Weights of a small transformer language model: width 256.
Each number is 128 + 32 x the weight over its row's rms, rounded and kept within 0 to 255. Layers, rows and columns count from 0. The size above them is the row's rms in percent of the matrix's.

# layer 8 MLP up, 1024x256, rms 0.135, rows 758-784, columns 0-127
size [ 86  91  94  95  93 117 110 121  85 104 100  90  79 116  92  81  88 115  95 107 111  79 103 103 114  77 101]
[[ 91 107 164 107  77 171 174  87 149 146 123 125 127 111 110 135  79 150 107 152 100 104 137 124 190  93 125 136 137 131 154 160 164 158 144  98 104 139 173  83 137 133 125 149 133 120 184 130 107  89  81 112 109 195 115 177 110 120 129 146 127  67 166 113 186 118 180  97 129 157 173 110 123 146 173  59  88 180  69  68 108 124 131  63 139 143 158 107 121 112 172 103 103 150 130 166 156 141 153 157 109 169  98 102 180  72  62 128 145 113 139  70  53  96 125  81 117 136 123 158 145 158 118 107 112 145 118 158]
 [133 131  76  88  92  66  82  99 139 102 144 193  99  95  99  92 145  95 192 162 139 116 162 111 154  87 132 157 107 194 162 104 148  93 127 146 104 127 160 125 143 151 152 143 156 112 165 125 134 139 179  90  99 108 112 152 108  97 157 130 126  98  57 115 113 141 151 154 140 127 149 165 180 168 145 191 129 134 155 167 169 136 174 118 116 140  96 137 104 162 102  69 117 135 128 138 119 116 149 200  75 178  94 165 175 102  90 103 189 172 168 141 108 165 153 121 143 112 123 169 112  97 119  96  91 146 106 135]
 [126 197 139 133  97  83 175 193 105 136 127 102 163 112 120 120 160 193  71 187 161 142 157 105 162 134 186 107 117 155 137 127 117 121 142 103 113 124 166 118 146 109 163 107  94 112  90  49  75  97 120  97 166  83 108 151  51 132 101 118 113 122  53 130 130 110 162 142 187 100 156  92  91 198 118  95 129 140 129 200  59 108 125 125 129 139 150  77 150 125 122 141 146  80 188 196 151 176 152 101 139 119 158 130 111 126 110 114  77 198 157  44 132 139 134 113  92 150 113 194  88 142 115 182 160 103 170 124]
 [162 119 124 105 105 148 179 142  92 139 110  98 107 178 111  69 111 104 117 122 119 128 159  93 156  75  97 155 130 116 162 118  67 139 158 199 103 180  88 109  96 135 120 111 154  98 122  84 150 126 118 101 145 118 142 110 149 151 104 150 199 119  99 113 180 115 114 100  96 106 157  97 159 103 127 142 141 149 120  76 162 178 117 139  89 146 111 143 106 120 109 145 167 168 174 145 121 104  82 126 116 136 120 100 150 126 183 108 161 173  95 104 103 110 109 148 160 110 134 138 106 145 108 126 110 158 130 115]
 [163 156 128 123 111 121 151 166 168  69 107 129 160 150 206 123 101 120  77 145 160 149 128 144 107 157 117 170 114  81 128 128  88 114  83 106 159  83 133 105  94  97 124 150 118 179 131  85 167 126  40 122 101  88 213 101 139 102 138 142 120 121 156 100  90 111 105 101  73 145 115 140 116 127 125 194 130  73  87  84 124 115  95 150 117 122 137 109 130 104 133 117 161 151 123 110  83  96 129  80 136 113 120 110  99 141 112 115 190 175 136 169 159 158 124  73 124 168 137 113 141 112  87 150  61 126 108 165]
 [117 128 155 166 110 123 180 127 225  58 156 127 132 133 109 133 117 108 121  95 108 120 152  99 162 138  98 108  78 138 106 146 110 140 137 112 143 158 136 181 106 149 142 141 111 104 166 111 130 109 134 129 122  92 168 122 164 127 115  53 117 117 185 153  96 129  83 126 172  64 154 141 166 141 132 119  67  82 178 213 130  96 162  86 107  94 152 135 112 157  94 164 162 129 121 149  38 107 158 157 108 126 134 135 114 150  91 151  91 118 130  98 112 104 124 131  72 115  95 189  96 158  83 106  98 133 185  62]
 [134 122  88  92 161  83 131 110 128 108  79 147 121 145 129 126 105 126 184 175  95 155 119 108 152 147 182 132 117 125 102 173 106  78 105 118 150 122 145 136 176 141 117 130 124 103  98 136 119  95 149 155 180 167 160 150 145 149 134 151 152 118 123  98 103 170 190 147 104 163 119 126 113 135  90 115 133 102 183 144  99 153 124 177 166 142 145  69  81  58 155 118 117 191 125 133 206 128 133  90 205 171 147  19 149 123 176  93 161 174 177 121 124 114 103 146 150 127 164 100 139 145 109  79 161  71 206  78]
 [122 106 162 106  59 112 112  97 177 125 129  89 114 153 147 106 139 120  93 184 106  72  72 144 179 130 137  83  75 143  85  96  95  56 155 141 115 155 134  89  51 143 154 108  51 149 141 114 137  97  78 119 137  98 126  95 103 115 139 126 128 167 112 139 164  87 121 147 135 104 156  77 123 117  91 139 150 150  61 180 155 163 151 123  94  86 186 153  45 147 160 145  89  84  88 150  92 178  95 152 167 137 121  95 120 155 120 152 178 133 175  89 172 167 117 107 147 164 175 103 149 149 152 113 155 162 125 132]
 [117 148  85 113 176 143 159 106 138  57 106 172 115 110 106 103 171 156 110 138 124 138 114 187  95 174 141  64 168  98 113 141  90 164 109 114 164 126 164 133 142 134  86 147 105 150  68 174 173  89 172 100 137  60 111  93 186 144 101 136 116 119 144 181 136 112 114 111 121 111 151 120 142 125 131 129 115 161 161  88 167  72 201 107 122 150 178 108  83 112  99  97 158 163 109 142 117 156 205 161 164 149 118 134  85 169 163 112  96 112 101  84 153  90 147 130 117 146 124 115 136 101 125  35 151 115 165 136]
 [128 103  98 124 153 153 163 109  94  94 151 159 121 106 125 155 102  79 147 156 144 118 116 171 135 137  83 171 148 123 170 132 165  85 102 158 128 146  99 130 137  87 135  70  94 123 166 168  77 155 171 179 133 164 112 117 133 148  83 108 119 102 105 107 113 139  85 112 116 183 153  75 134 179  77 152 158 107 167 135 128 126  92 189 119 127  71 166 121 152 126  83 127 154 155 105 162  84 153  73 175 199 128 132 128 129 122  97 167 170 137  18 110 157 219 110 115  64 171 147 164 138 123 104 160 114 106 128]
 [169 165 126 116  81 159 110 171 170 134 169 117 166  86 118  77 132 107 144 143 122 114 119  74 151 186 173 125 109 101 143 132 118 151 128 108 120  80 110 138  63 126 135 128 118 154 102 108 128 100 130 144 117 192 117 165 118  99 169 111 128 181 128 116 129 111 139 185 161 141 126 120 122 210 185 164 125  81 120 107 140  95 111 104 146  97  64 117  94 181 107 102 125 133 159 119 117  82 145 136 142 112 167 125 102  99  89 146 180  81 157 147 115 124 169 165 148 120  58 146 173  59 120  94 167 127 178 155]
 [160 134 112 120 164  64 175 146 150 141 120 142 190  16 117 132 160  97 148 121  78 107 126 110 117 179 219 182 118 104 180 117  94 153 153 174 106 144 153 195 148 121  74 125 169  73  79  70 121  88 160  59 143 125 178 103 116 173 144 140 128 125 140 165 145 116 110  92  77 159 116  96 127  88 147 130  79 147 113 157 104 127 144 108  78 113 180 129 106 150  70 100 115 148 150  88  84 148 141 146 131 200 133 161  89 132 106 157 128 181 149 139 148 159 161 146 130  92 119 130  82 139  65 124 110 145 145 150]
 [165 145  79 120 107 166 124  96 110  96  34 132 155 132 135 142 148 139 160 111 123 141 145 162 135  84 149  97 105 145 215 162 153  94 123 124 195  92  98 140  93 132 144 177 122 103 125 162 140 181 158 163 118 174 136 127 133  88 115 123 170  83 133 153 165 115 123 121  92 149 123  95  99 138 188 122 112 130 121 137 141 166  85 140 105 159 111 122 187 127 105 151 114 143 102 158 130 201  96 178 171 134 166  76 117 166 140 139  65 149 173  99 157 176 122  84 127 123 118 152 110 120 188 168 162 107 109 128]
 [ 69  90 137 136 113 114 141 155 171 121 117  65 162 127 124 182 140 113 132 117 128  95 108 131 159 139 136   0 121  93 156 160 121 174 102 117 123 155 116 120 135 105 123  92 137 105 108 119 101  92 131 152 143 171 123 115 107 104  95 113 107 127  74 157 109 178 172 165 138 126 180 111  89  82  84 156 162 153 121 127 139 158 147  95  92 151 145 119 123 138 154 205 169 115 153 140 137 129 160  97 110 153 161 105 134 107  49 147 184 135 144 148 176 172 149 124 121 126 158 133  88 155 147 140 112 101 113 155]
 [ 98  92 113 168 127 103 173 199 102 202  70 156  91 142 119 113 117  95 105 133 158 108 139 144 124  94 108 165 102 163 161 167  74 160 126  77 181 143 185  83 114 116 115 101  86  96 151 178 108 132 111  97 126 147 116 171 128 152 123  72 180 154  75 100 118 149  77  65 148 173 133 100 121 110 109 114 107  69  36 157 112 117 120 158 114 130 134  65 132 105 210 156 160  91 126 154 125 106 114 156 222 129 111 115 111 121 162 131 110 116  98 165 161 114 135 149 117 124  75 144 171 126 172 147 199 111 188 151]
 [107 123 124 121  96 134 144  70 109 148  88 100 142  92 171 149  88 132 142 149 160 108 195 173 159 202 139 169  77 137 110 134  57 140  63 125 160 154 163  90  76 144  76 100  98 175  69  92 120  85 169  77 130 120 105 171 104 135 132 138 154 109 164  86  86 151 173  64 120 173 120  83 113 115 107 124  81 105 120 179 140  81 104 141 109  79  87 159 165 110 156 125 146 187 128 146 100 153 130 110 176 109 123  82 136 130  98  55 148 135 156 173  91  94 110 159 141 175 127  84 141 100 182 161 145  81 146  94]
 [152 185  67  19 115 120 189 168  80 187 163 163 168 162 135 143 182 114 124 131 111  79  54 179  99 158 169 160 131 147 121 153 124 129 111 151 113 119 154 156 119 138 164 102  89 145 113 189  54 168 118 110 131 136 130 194 117 156  96  98 153 111 129  98 147  86 155 103 175 111 194 130  79 166 206 144 146 152 166 115 129 149  93 198 119 111 106 116 141 177 140 161 167 160  75 138 170 100 140  81 154 132 103 107 108 106  85 101 136 123 146 185 104 161 151 125 127 120 138 108 124 100 126 157 138 136 167 192]
 [146 108 138  98 192 107 173 108  85 192 171 120 113 100 142 145 150 182 109 142  86 136  26 114 146 124 139  96 167  90 122 123 149 150  86 150 141  53 149 116  84 129 150 178 124 169 111 160 101 130 166 148 127 144  85 122 166 136 151 131  88  65 114 159 222 114  80 146 119 142 154 163 139 152 127 153  75  79 108 125 110  93 100 119  65 103 119 143 109 119 154  79 105 117 153 151 148 208 125 135 122  88 189 100 111 168 128 132 146 151 116 145 107 108 159  95  53 113  80 199 141 129  90 122 155 151 130 107]
 [129 127 133  86  97 134 109 193 118 124 135 133 143 171 186  77 134 107 153 103 178 101 133 125 146 163  98  68 125 148 177 113 135 158 186 101 126 111 121 134 172  93  97 175 116 129  87 177 101  79 139 117 168 108 139 137 137 155 129 139 114 164 116  89 190 148 169 111 124 150 112 159 147 135  90 109 113 185 159 141 158 161 152 159 149 130  73  82 120 104 138 139 120 164  77 124 127 172 138 129 125 106 190 109 118 112 147 121 177 150 109 127 151 153 153 128 122 152 113 174 103 122 153 160 102  87 154  68]
 [135 119 110 126 114 166 117 121 139 155  95  98 153 112 109 100 142  95 115 131 131  51 153 115 131 121 132 128 157  65 169 186 122 107 180 103 102 154 211  63  78  75 102  89  94 137  89 165 121  51  90 145 122 141  79 100 130  58  97 128 104 161  99 113 172 162 123  89  55 185  63  83 127 123  91 154 135 158 198 108 135 134 150  63 137  78 142 120 124 181 126 123 125  85 106  71 109 145 147  85 135 153 131 161 139 141  79 159 110 125 157 159 158 120 147  84 120  84 137 163 157 136 111 120 127 135 112 136]
 [106 174 177 175 136  54  87 101 172 153 133 101 132 125 107 135 119  58 160 152 104 116 139 154 119 151 122 173 158 108 152 111  93 141 117 162 116 120 106 148 174 127 145 114 157 124  45 153 118 158  95 135 135 142 121 104 103 117 136 149 108 186 175 114  76  79 130  86 151 123 133 112 162 119  48 125 118 127 172 177  95 137 155 138 131 135 191  54 112 144 130 158 103 102 111 117  61 119 138 201 149 104 200 130 184  98 155 163 100 158 149  70 153 144 107 144 195 143 145 141 132 146 131 162 200 151 125 148]
 [155 134  75 176 128 163 173 122  68  98 133 111  85 103 110 132 148 115 111 211 124 193 120 191  98 100 104  70 146  41 172 169 204 175 139 166 136 151 130 126 104 174  75 155  80 132  92 176 174  93 109 141 137 131 175 163 101 173 112 101 163 113 124 103 142 152 166 129 107 102 110 105 134 155 118 105  94 167  97 130 146 116  78  85 163 154  64 117 161 118 130 127 146  62 103 129 126 153 139 122 130 118  76  90 122  95 162 197 127 128 151 149 133  83 145 181 205 127 174 145 107 100 111 129 136 116 111 156]
 [121  96 144 127 146 110 137 134 164 152 113 133  65 135 143 125 146  68 103 102 134 117 127 154  83 138 109  85 107 216  94 117 128  98 110 112 155 101 186 147 184 133 133 121 173 124 190 129 148 177  96 130 187 177  94  95 144 144  97 132  97 124 132  88 165 168 123 131 120 153 142 140 131 101 140 119 163 104 131 161  81  81 142 119 131 102  92 121 107 115 124 140 125 107 113 129 139 132 118 235 125 174 141 154 167 162 104 154  66 155 109 103 177 167 130 166 105 184  87 133 143 119 143  84  62  76 198 176]
 [148 139 153 102 161 151 125 142 132  94 113 122  90 141 135 140  97 142 132  97 164 118 105  52 151 112 148 143 192 113 181 138 109 133 174 137  95 118 114 116 122 123 111  97  81 132  68 112  84 178 137 124 149 102 245 101 162 143 116 142 101  82 148  96 128 159 121 119 126  96 130  73 146 123 116  65 161 152  97 163 122 178 110  76 178 212 127 136  66 129 178 112  84  98 161 184  94 167 139 100  69 193 128  82 114 111  50 144 112 178 110 113 156 167 164 104 160  81 118 137 162 104 133 136 163 117 152 127]
 [129 137 155 131 167 128 136 106 127  83 144 153 159 163  98 172  97 138 131 172 131 139 116 131 166 135  83 135 121  99 103 130 155 148  76  74 121 134 135 124 100 111 130 142 110 118 183 143 121  88 152 106  97 181 164 108 137  95 121  95 152 122 111 127 106 135  75  76 115 121 177 136 134 137 199  69 160  79 178 137  76 116 149  57 135  33 163 113  92 150 143 112 125  96  82 128 160 199  68  90 190  93 125 146 131 118 150 117  62 109 122 100  85 171  74 137  87 102  60 161  76 136 135 149 187  75 191 117]
 [ 99 169 143 177 195 104 134  70 136 110 117 109 137 170 140 172 128 138 106 130  69  78 154 188 173 167 179 122  98 143 108 158 138  64 153 176 155 131 135 128 109  89 139 106 152 113 155 118 186 154 140 103 140 142 134 115 175 166 143 113 127 159  99 105 138 133 134  39 126 142 173  78 112 147 136 124 120 120 198 158 157 137 108 212 135 126 130 158 231 119 146 131 116 113  90  88 136 109 192 118 112 110 120  86  75  67 158 113 104 113 156 115 143 152 175  66 145  91 150 153  83 110 155 122  88 157 136 178]
 [183 170 108  61 159 131 147 131 171  85 135 134 152 122  86 103 110 169  75 121 124 116 136 162  98 134 128 141 158 165 145 135 121 156  79 100 162 186 127  69 128  76 133 167 141 213 109 167 137 156 107  93 149 197 146 101 124 117  98  90 103 175 122 166 106 144 106 160 147 119 109 228 167  95 118 142 119 141  97 124 114 143 126  94  99 170 175  84  88 145  57  99 176 111 106 117 148  65  75 158 141 149 157 166 159 112 129 152 136 158 161 116 123  97  88 124  66 136 139 120 171 114 157 162  96 105 191  91]]
# layer 8 MLP down (transposed), 1024x256, rms 0.0917, rows 758-784, columns 0-127
size [120 102  96 108  96 101  90  93 100  97 114  97  86  98  92 106  97 106  93  93 106 110 101  97  90 116 104]
[[ 52  94  97 134 149 103  88 134 129 161 115 198 147 130 129 127  78 185  99  90 139 163 124 136  95 111 133 114 159 112 118 117 101 144 100  99 133 123 127 149 130 113 117 161 127 111 158 144 139 141  70 150 100 136 104  89 133  88 118 151 173 118 140 141 111 132 107 142 121 147 125 146 109 133 182  72 111 255 110 151  93 152 162 105 127 125 112 147 141 139 143 135 138 122 122 204 142 119 100 164 107 158 204 134 137 140 112  82 102 102 101 147 129 114 149 139 126  92 115 135 118  83 197 108 181 102 154 147]
 [121 119 120 131 112 149  85  92  76 141 142  89 140  93 148 120 130 124 154  99 130  98 104 168 132  85 136 168 110 111 168 135 161  77 131 126 135 138 106 165 142 123 197 114  80 112 123  83 112 146 115 120  98 112 165 204 114  62 158 110  69 100 147 172 105 142 136 129  91  76 160 147 166 103 185 144 118 130 142 121 190 151  77 109  52 155  97 142 141 130 131  85 146 149 145 226 140  84 117 127 118 142 154  97 119 121 149  67 141 144 102 110 121 171 124 176 118  88  89 116 137 195 167 131 139 129  75 117]
 [112 145 108 136 140 166 179 159 153 134 142 124 211 104  84  65 135  79  86 107 161 113 146  84 143 117 171 112 124 136 135 115 138 143 119 162 104 126 129 102 133 110 137 147 105 114 119 158 133  83  93 119 110  91 144 197 185 124 155 146  86 117 131 157  80 101 128  62 105 131 149 106 154 137  88 119 162 111  87 175 123  75 107 156 130 172 153 148 170 128  83 185  87 132 185 115 118 102 113 129 126 163 119 124 164 139  70 152  75 157 158  82 161 101 117 112 145  87  85  77 175 100 179 133 160 143 104  76]
 [ 98 107 125 149 162  79  63 132 139 102 157 152 109 171 125  97  61 126  98 153  77 161 140  82 188  95 137 144 120 132 157 104 153 135 158 174 116 162  84 189 122 143 106 160  95  68 152 126 129 110  97 138 111 140 115 119 135  64 135 110 129  93 102 142 200  87 167 133 116 109 116 158 167 125 165  72 172 155  78 173 173 164 165 157 155 139  83 180  94  90 115 138 123 136 147 121 144 106 119 154  96 182 103 140 145 164 158 150 107 153 107 129 142 166 150 173 108 154 148 151  74 109 155 149 212 110 124 129]
 [142 159 118 172 130 105 190 106 130 130 143 178 123 156 172  95 169  83 105 150 132 162 155 153 168  94 118 110 134 100  97  80 142 116 161 137 141 199 126 115 125  67 118 157 204 172 220 116 136 129 130 145 112 114  96 101 164  80 177 196 169 146 142 109 119 119  99  62 125 111 150 104  72  86 197 121 148 133 108 157  80 132 173 160 104 101 107 173 107 104 118 162 116 104 133 134 179 104 169 103 150 109  82 135 137 125 187 130 159 184 153  65 189 113 136 153 117 166 125 151 145 171 115 150  75 120 126 175]
 [144 108  73 181 110  94 101 104 147  88 118 162 136 125 135 144 120 140 201  80 182  69 141 117 167 153  98 106  74  96 125 163  74 139  73  99 124 101  86 183  93 118 104 133 133 101 132  71 182 156 117 137 141  97 174 187 168  91 107 111 115 140  96 109  97 166  96 120 170 111 136 152  74 152 122 150 114 174 173 139 117 118 129 149  97 189 114 145 127 109  53 142 140 142  92 140  93 120  75  54 120  95  62 125 169 113 141 117 137 125  96  90 114 161  88 138 104 163 115 159  88 146 156  74 132 143 163 145]
 [151 104 129 100 169 163 116 143 150 139 147 169  77 126 180  71 128 161 115 106 118 170  73 164 191 146 111 133  80 142  57 138 177  83 186 137  98 171 100 166  77 157 147 163  64 134 112 173 126  44  99 144 153 160 141 104 141 172 165 221 149 112  93 139 127 168 136 142 126 100 104 129  81 126 122 127 139 110 116 122 121 157 130 122 137 141 134  84 139 147 117 163 152 136 165 121 101 131 155 160  93  92  94 119  91 102 142 155  85 104  82  80 112  99 150 186  59 128 149 161  42 104 141 167 173 133 111  97]
 [160 116 137 112 132 106  96 125 122 165  85 146 171 170  82 117 119 139 152 170 131 108 112  95 113 127 146 113 101 157 174 126 111  81 127 128 141 118 137 152 156 116 180 206 147 103 164  96 134 135  63 108 140  96 137 131 150  62 133 139 162 131 188 146  66 150 104 124 113  76 159 132  75  70 113 148 137 145 148  88 143 158 150 136 117  90 196 151 104 188 178 199 116 110 162 110  94  83 116 128 111 148 103 137 132 163 133 181 109 199  96 118 151  95 122 126  91 173 136 111 165 149 135  78  96 179 216 117]
 [118 120 141 115 141 129 118 167 136 130 152 196 145 116 119 146 148  98 114 146  86 158 137 130 111 156 140 158 101 109 170  91 112 118 123 171 140 153  77 174 121  92 144 126  92 111 135 115 150 160 131 182 162 139  66 148 169  78 189  80 139 112 154 146  91 100 133 129 147 190 135 108 148  96 128  64 129 123  93 154  93 119 160  53 166 148 130  86 115 141 116 101 127  81  96 137 158 162 121 134 107 149 160 155 154 179  92 142  90  79 125 114 138  77 158 166 131  87 129 100 134 133 190 103 160 157 142 142]
 [142 127 151 165 143 102 154 107 120 148 105 124 123 134 184  74  97 106 150 126 181 129 142 112 136  85 114 127 113 118 118 126 139 123 118 146 110 149 199 166 111  98 191  91  96 149 155 155  79 111 193 171  74 119  89 123 144 170  85 105  47 158 187 114 124 146  80 112  94 194 159 141 162 156 176 150 117 128 156 134 111 116 194 140 145 112 123 128 167 137 124 119 168 162 138  93  65 117 117 171 105 116 118 118 169 121 100 144 164 154 186 114 176 163 142 148  46  90 134  90 145 122 154  84  97 122 155 164]
 [127 151  87  91 170 118 118 138 168 149 108 124 165 160 163 167 127 105 128 107 168 155 158 203 130 154 123 112 129 135 147 144 129 155 118 141 138 152 127 132  92 163 127 119 107 106 151 150  96 164 134 163 136 121 182 124 132 119  91 132  57 117 101 120  48 164 171 175 123 182  85 137  60 158 137 145 145  97 165 128 122 159 161  96 148 157 178 139 126 148 178 154 155 112 130 109 147 154  91 109 146  71 162 115 150 122 129 141 125 142 168 161 127  73 143 145  73 163 155  65 171  92 141 172 174 103 110 106]
 [133 123 198  89  86 131 121 138 148 154 129 127 154  50 113 158  76 112 163 168 122 132 129 180 151 195 123 129 170 157 141 168 156 105  98 167 145 108 110 125  82 147 105 131 167  79 155 129 158 130 135  73 103 142 141 146 147 134 212 113  92 146 102  76 149 136  89 128 121 144 144 128  70 136 152 105  94 145 145 157 111 142 121  93 138 130 172 126 106 105  70 118 146 162  68 138 108 141 153 176 171  67  50 166  87 110 126 135 134 131 105 133  91 155 115 119 106 190 104 112  92  96 101 178 137  99 111 134]
 [165 132 100 113 163 153  70 166 139 139  92 109 125 132  81 119 116  62 134 126 147 162 117 206 152 105 112 145 145 161 129 173 192  84 152 112 134  88 124  93 127 152 183 182 120  92 171  96 118 191 114 208 129 141 156 114 107 118  76 141 202 126 100 171 122 100 135 121 124 153  96 100 143  95 125  87 181 173  90 167 136 163 123 140 177 146  92 178 170 161 118 163 139 164 119 200 129 151 141 207 161 148 164 156  64 140 130 138 118 154 131 100 133 110  98 118 149 150 159  94 121 105 163 189 155 130 122 135]
 [103 107 140  85 172  90 120 131 111 118 119 108 131 150 168 133 148  83 171 174 129  93  86 134 136 119 137 109 131  97  98 137 163 160 148 207 185 122  66 177 107 146 139  72 120 103 148 121  70 155 139 171  84 166 107 112 118 166 116 165 136 107 103  88  87 127 151  89 154 104 168 108 121 104 101 142 127  52 140  88 135 129 112  73 121 165 123 140 137 105 125 140 131 123 162 113 118  94  87 167 164 122 183 184 134 160 109 156 137 176 134 122 163 131 109 147 114 112 112 132 143 176  98  84 105 178  70 180]
 [108 174 106 151 110 141 134 125 100 102 103 106 173  77 136 167 111 157  15 130  89  50 107  71 123 110 134 108 124  87 109 129 143  88 166 167 116 145  75 140 168 145  98 194 119 200  72 193 102 181 127 114 163 157  95 123 146 112 160 118 124 152 113 113  21 120  58  86 113  87  60  99 155 133  71 108 142 202 117 121 173 128 142 139 154 114  73 115  74 158 137  95 144  66 167 132 111 116 187 105  65 136 139 148 184 121 178  94 102 152 161 106 139 139  88 116 116 144 136 171  96 172 144 104 121 177 139 141]
 [114 123 141 127 157 149 110 146 149  63 129  75 144 157 116 116 145  94 150  87 108 152  90 147 143 120  94  36 117 107 145 129 110 127 141 124 145 155 142 155 132 162 157 134 149 137 142  85 117 110 123 142 135 126 184 137 123 130 127 135 137 106 152 169 156 136 190 197 156 181 139 128  64  72 126 171 138  88 119 130 136 115  75 122 125 158 142 159 139 128 113 124  89 157 127  88 147 106 157 166 103  89 127  89  94 157 167  91 144 100 133  77 149 112 144 179  91  67 131 115 108 127  83 156 114  76 174 119]
 [190  82 108  94 147 164 106 178 153 158 131 174 144  89 151  72 118  88 127 123  59 141 132 146 111  98 130 162  95 128 145 168 185 105 114  66 119 109 146 163 112 112 140 119 194 123  80 137 102 159 197 160 150 113 102 149  97 121 133  48 131 113 212 105 162  93 135 143 143 115 144 107 102 110 121 107 110 102 113 115 127  89 162 178 146  62 125 115  76 151 140 157  84 143 162 142 117 105  58 141  83 182 160 106  90 129 116 136 130 178 130 121 154 166 129 137 167 114 143  74 127 112 124 128 187 136 118  91]
 [ 96  79 167 113 178 138 165 138  79 132 113 108 111 152 145  95 122 104 100 166 126 133 129 119  54  85 102 122  67 147 128 149  81 160 152 138  72 145 155 121 137  97 149 159 120 152  90 176 120 119  89 130 145 130 116 140  81 100 116 116 147 184 122  96 119 122 154 137  95 113 108 133 144 118 164  79 132 120 111 123 119 164 122  96 121 165 155 146 124 170 176 119 107 102 131 158 116 134 120 141  77 174 154  92 122 169 139  67 156 121 163 146 111  58 131  34 135 120 144 173 117 126  83 155 107  97 142 146]
 [134 113  93  82 138 165 119 142  98  99 123 154 158 118 171 137  90 118 126 109 100 193  97 184 119 168 121 142 147 148 121 125 116 149 154 149 119 117 170 147 111 136 192 165 100 141 141 105 100 174 136  82 172 163 127  89 104 158 137 128 124 111 130 135 141 136 198 125 104 166 121 187 153 134 130  87 151 108 102 116 205 118 105 180  91 175 130 121 213 165 117 167  81 147 118  98 153 109 139 173 128 152 140 114  99 117  28 150 125 211 181 141 158 125  75 156  97  90 148 141  69 116 142 115 109 126 153  67]
 [150  99 180 178 146 112 139  38 122 120  97 113 105  67 100 146 151 131 138 107  72 155 131 110 100 175  50 118 191 107 132 147 130  99  75 147 113 164 167  41 101 117 102  82 114 138 155  31 118 118  72 107 156 159 112 161  60 106 137 109  70 141  97 125 112 158 163 122  99  89 135 153 126 124 129 158 149 158 111 126 138 182 123 140 159 152 127 149 149  71 141 113 141  91 125 115 165 135 111 122 154 119 111 130 111 117  69 119 123 114 143  92 137 115  95 116 103 138 156  87 128 161 147 154 105 170  85 108]
 [ 76 114 118  76 111 130 122  89 168 100 182 131 164 137 119 161  97 134 125 121 125 136 132 144 180 244 168 155 149 106 156 142 145 128  98 153 182  96 105 153 143 135 118 129 187 162 139 101  98 186  99  95 105 129 162  56  71 125 109 109 120 105  96 123 139 165 118 191 110 133 161 177 152 159 109 150 143 109 114 142 178  59 104 122 148 135 149 158 142 150 142 155 173 156 134 129 100 115 109 174 145 128 124 136 183 178 132 128 123  98 155 114  82 149 158 106 168  60 185 142 140 133 126 152  85  93  95 146]
 [157  52  93 120 194 140  47 123 101 123 146 161 175 107 123 158 145 122  67 164 122 153 117  98 157  92  91 115 170  58 122 137 136 104 129 149 115 159 135 152 115 136 172 198 137 133 145 136 169 126 119 131 128 162 133 189 115 161 101 127 134 114 160 105 134 207 143 155  92 187  99 157  91 117  86  59 111 143  97 191 150 156 144  47 155 117 108 130 149 112 126 134 186  77 120 179 109 145 130 139 132 123  95 136 107 101 119 110 128 105 155  87 135 118 107 115  98 174  87 144 163 136 101 166 164  67 145 136]
 [105 100 131 116 115 163 148 126  82 143 175 111 116 179  96 153 180 140 182 152 138 157 115 124 162 127 128 175 150 148 118 122 135 138 109 175  89  40 107 164 105 108 104 123 128 180 207 134 117 114  81 105  78 151 131 115 103 134 133 158 169 112 139  90 166 117 127 132 103 199 172 111 133 162 130  97 140  97  83 115 130 147  95  92 142  91 153  75 114 150 136 118  63  82  92  75  93 109 143 183 142 151 108 129 119  67 124 167  97 150  82 156 147 132 140 146  69 132  76 171 109 103 144 102 139 143 189 159]
 [171 143 108  93  97 131 119  74  99 117 143 138  60 104 143 113 116 144 106  79 116 160  79 148 116 179 109 132 135 110 117 129 170  32 184 133 122 158 137 152 174  83 144 112  62  82 149  85 145 106 125 129 120 115 167 102 201 112 148 107 102  85 139 144 142 128 109 139  97 183 125 122 116 142 126 133 128 111 106 196 163 139  92 142 160 158 132 125 148 126 109  93  96 161  66  82 174 145  71 206  91 156 176 111 150 106 150 120 147 109 116 110 171  75 139 100 116 125 102 143 120 133 153 154 180 173 118 152]
 [123 109 150 105 138 117 100 164 103 115 150  73  85 157 110 148 116 148 125 146 151 117 104 154 119  91 118 161  96  98 116 146 104 124 121 102 136  65 125 138 152 121 168 149  84 130 131  98 140 123 177  81 114 140 160  82 152 157 156 111 179 123 109 125  47 141 117 165 103 127 131  73 120 127 142 104 142 146 129 132 103 176 179  99 122  96 193 127 188 141 128  90 140 119 116 109 133 175  95 102 141 123 140 156 187 131 186 163  62 168 109 139  90 141 132 135  83 143 122 198 111  95 144  95 166 159 161 139]
 [124 109 139 108 127  70 100 160 121 211  87 151 166 141 108 160 124 107 159 172 150 140 119 134  82 176 166 113  76 171 154 144 110 124 131 142  76  74 135 110 126 102 111 100 140 125  95 130 117 180 101 208 129 168 161 140 200 108  95  95 151 172 175 148 166 134 111 132 115 165 141  97 140 138 162  56 110 124 114 159 149 139 192 130 125 117 200 115 178 128 171 104 191 142  84 135 150 180 130 166 111 114 150 164 119 128 142 198 114 121 105 149 147 103 187 121  98 173  97 106 131  74 188 107 162 118  71 181]
 [ 95  74  87 134 113 107 141 167 108 131 109 209 149 150 167 115 114 166 107 138 126 109 154 143 106 142 141 118 139 156 163  86 126 102 101 145 166 119 162 129 144  65 102 123 144 146 113 174 160 164 142 130 157 146 122 130  78  61 125 177 154 134 121 185 124 156 113 164 174 113  52 144 124 105 142  93  68 209 101 140 143 170 105 139 112 135 153 128 137 146 164  88 137  94  89 142 104  72 144 196 140 154 165 236 129 115 143 175 112 162 167 195 112 143  78 166 152 123 146  53  71 162 106 112 153  74 123 104]]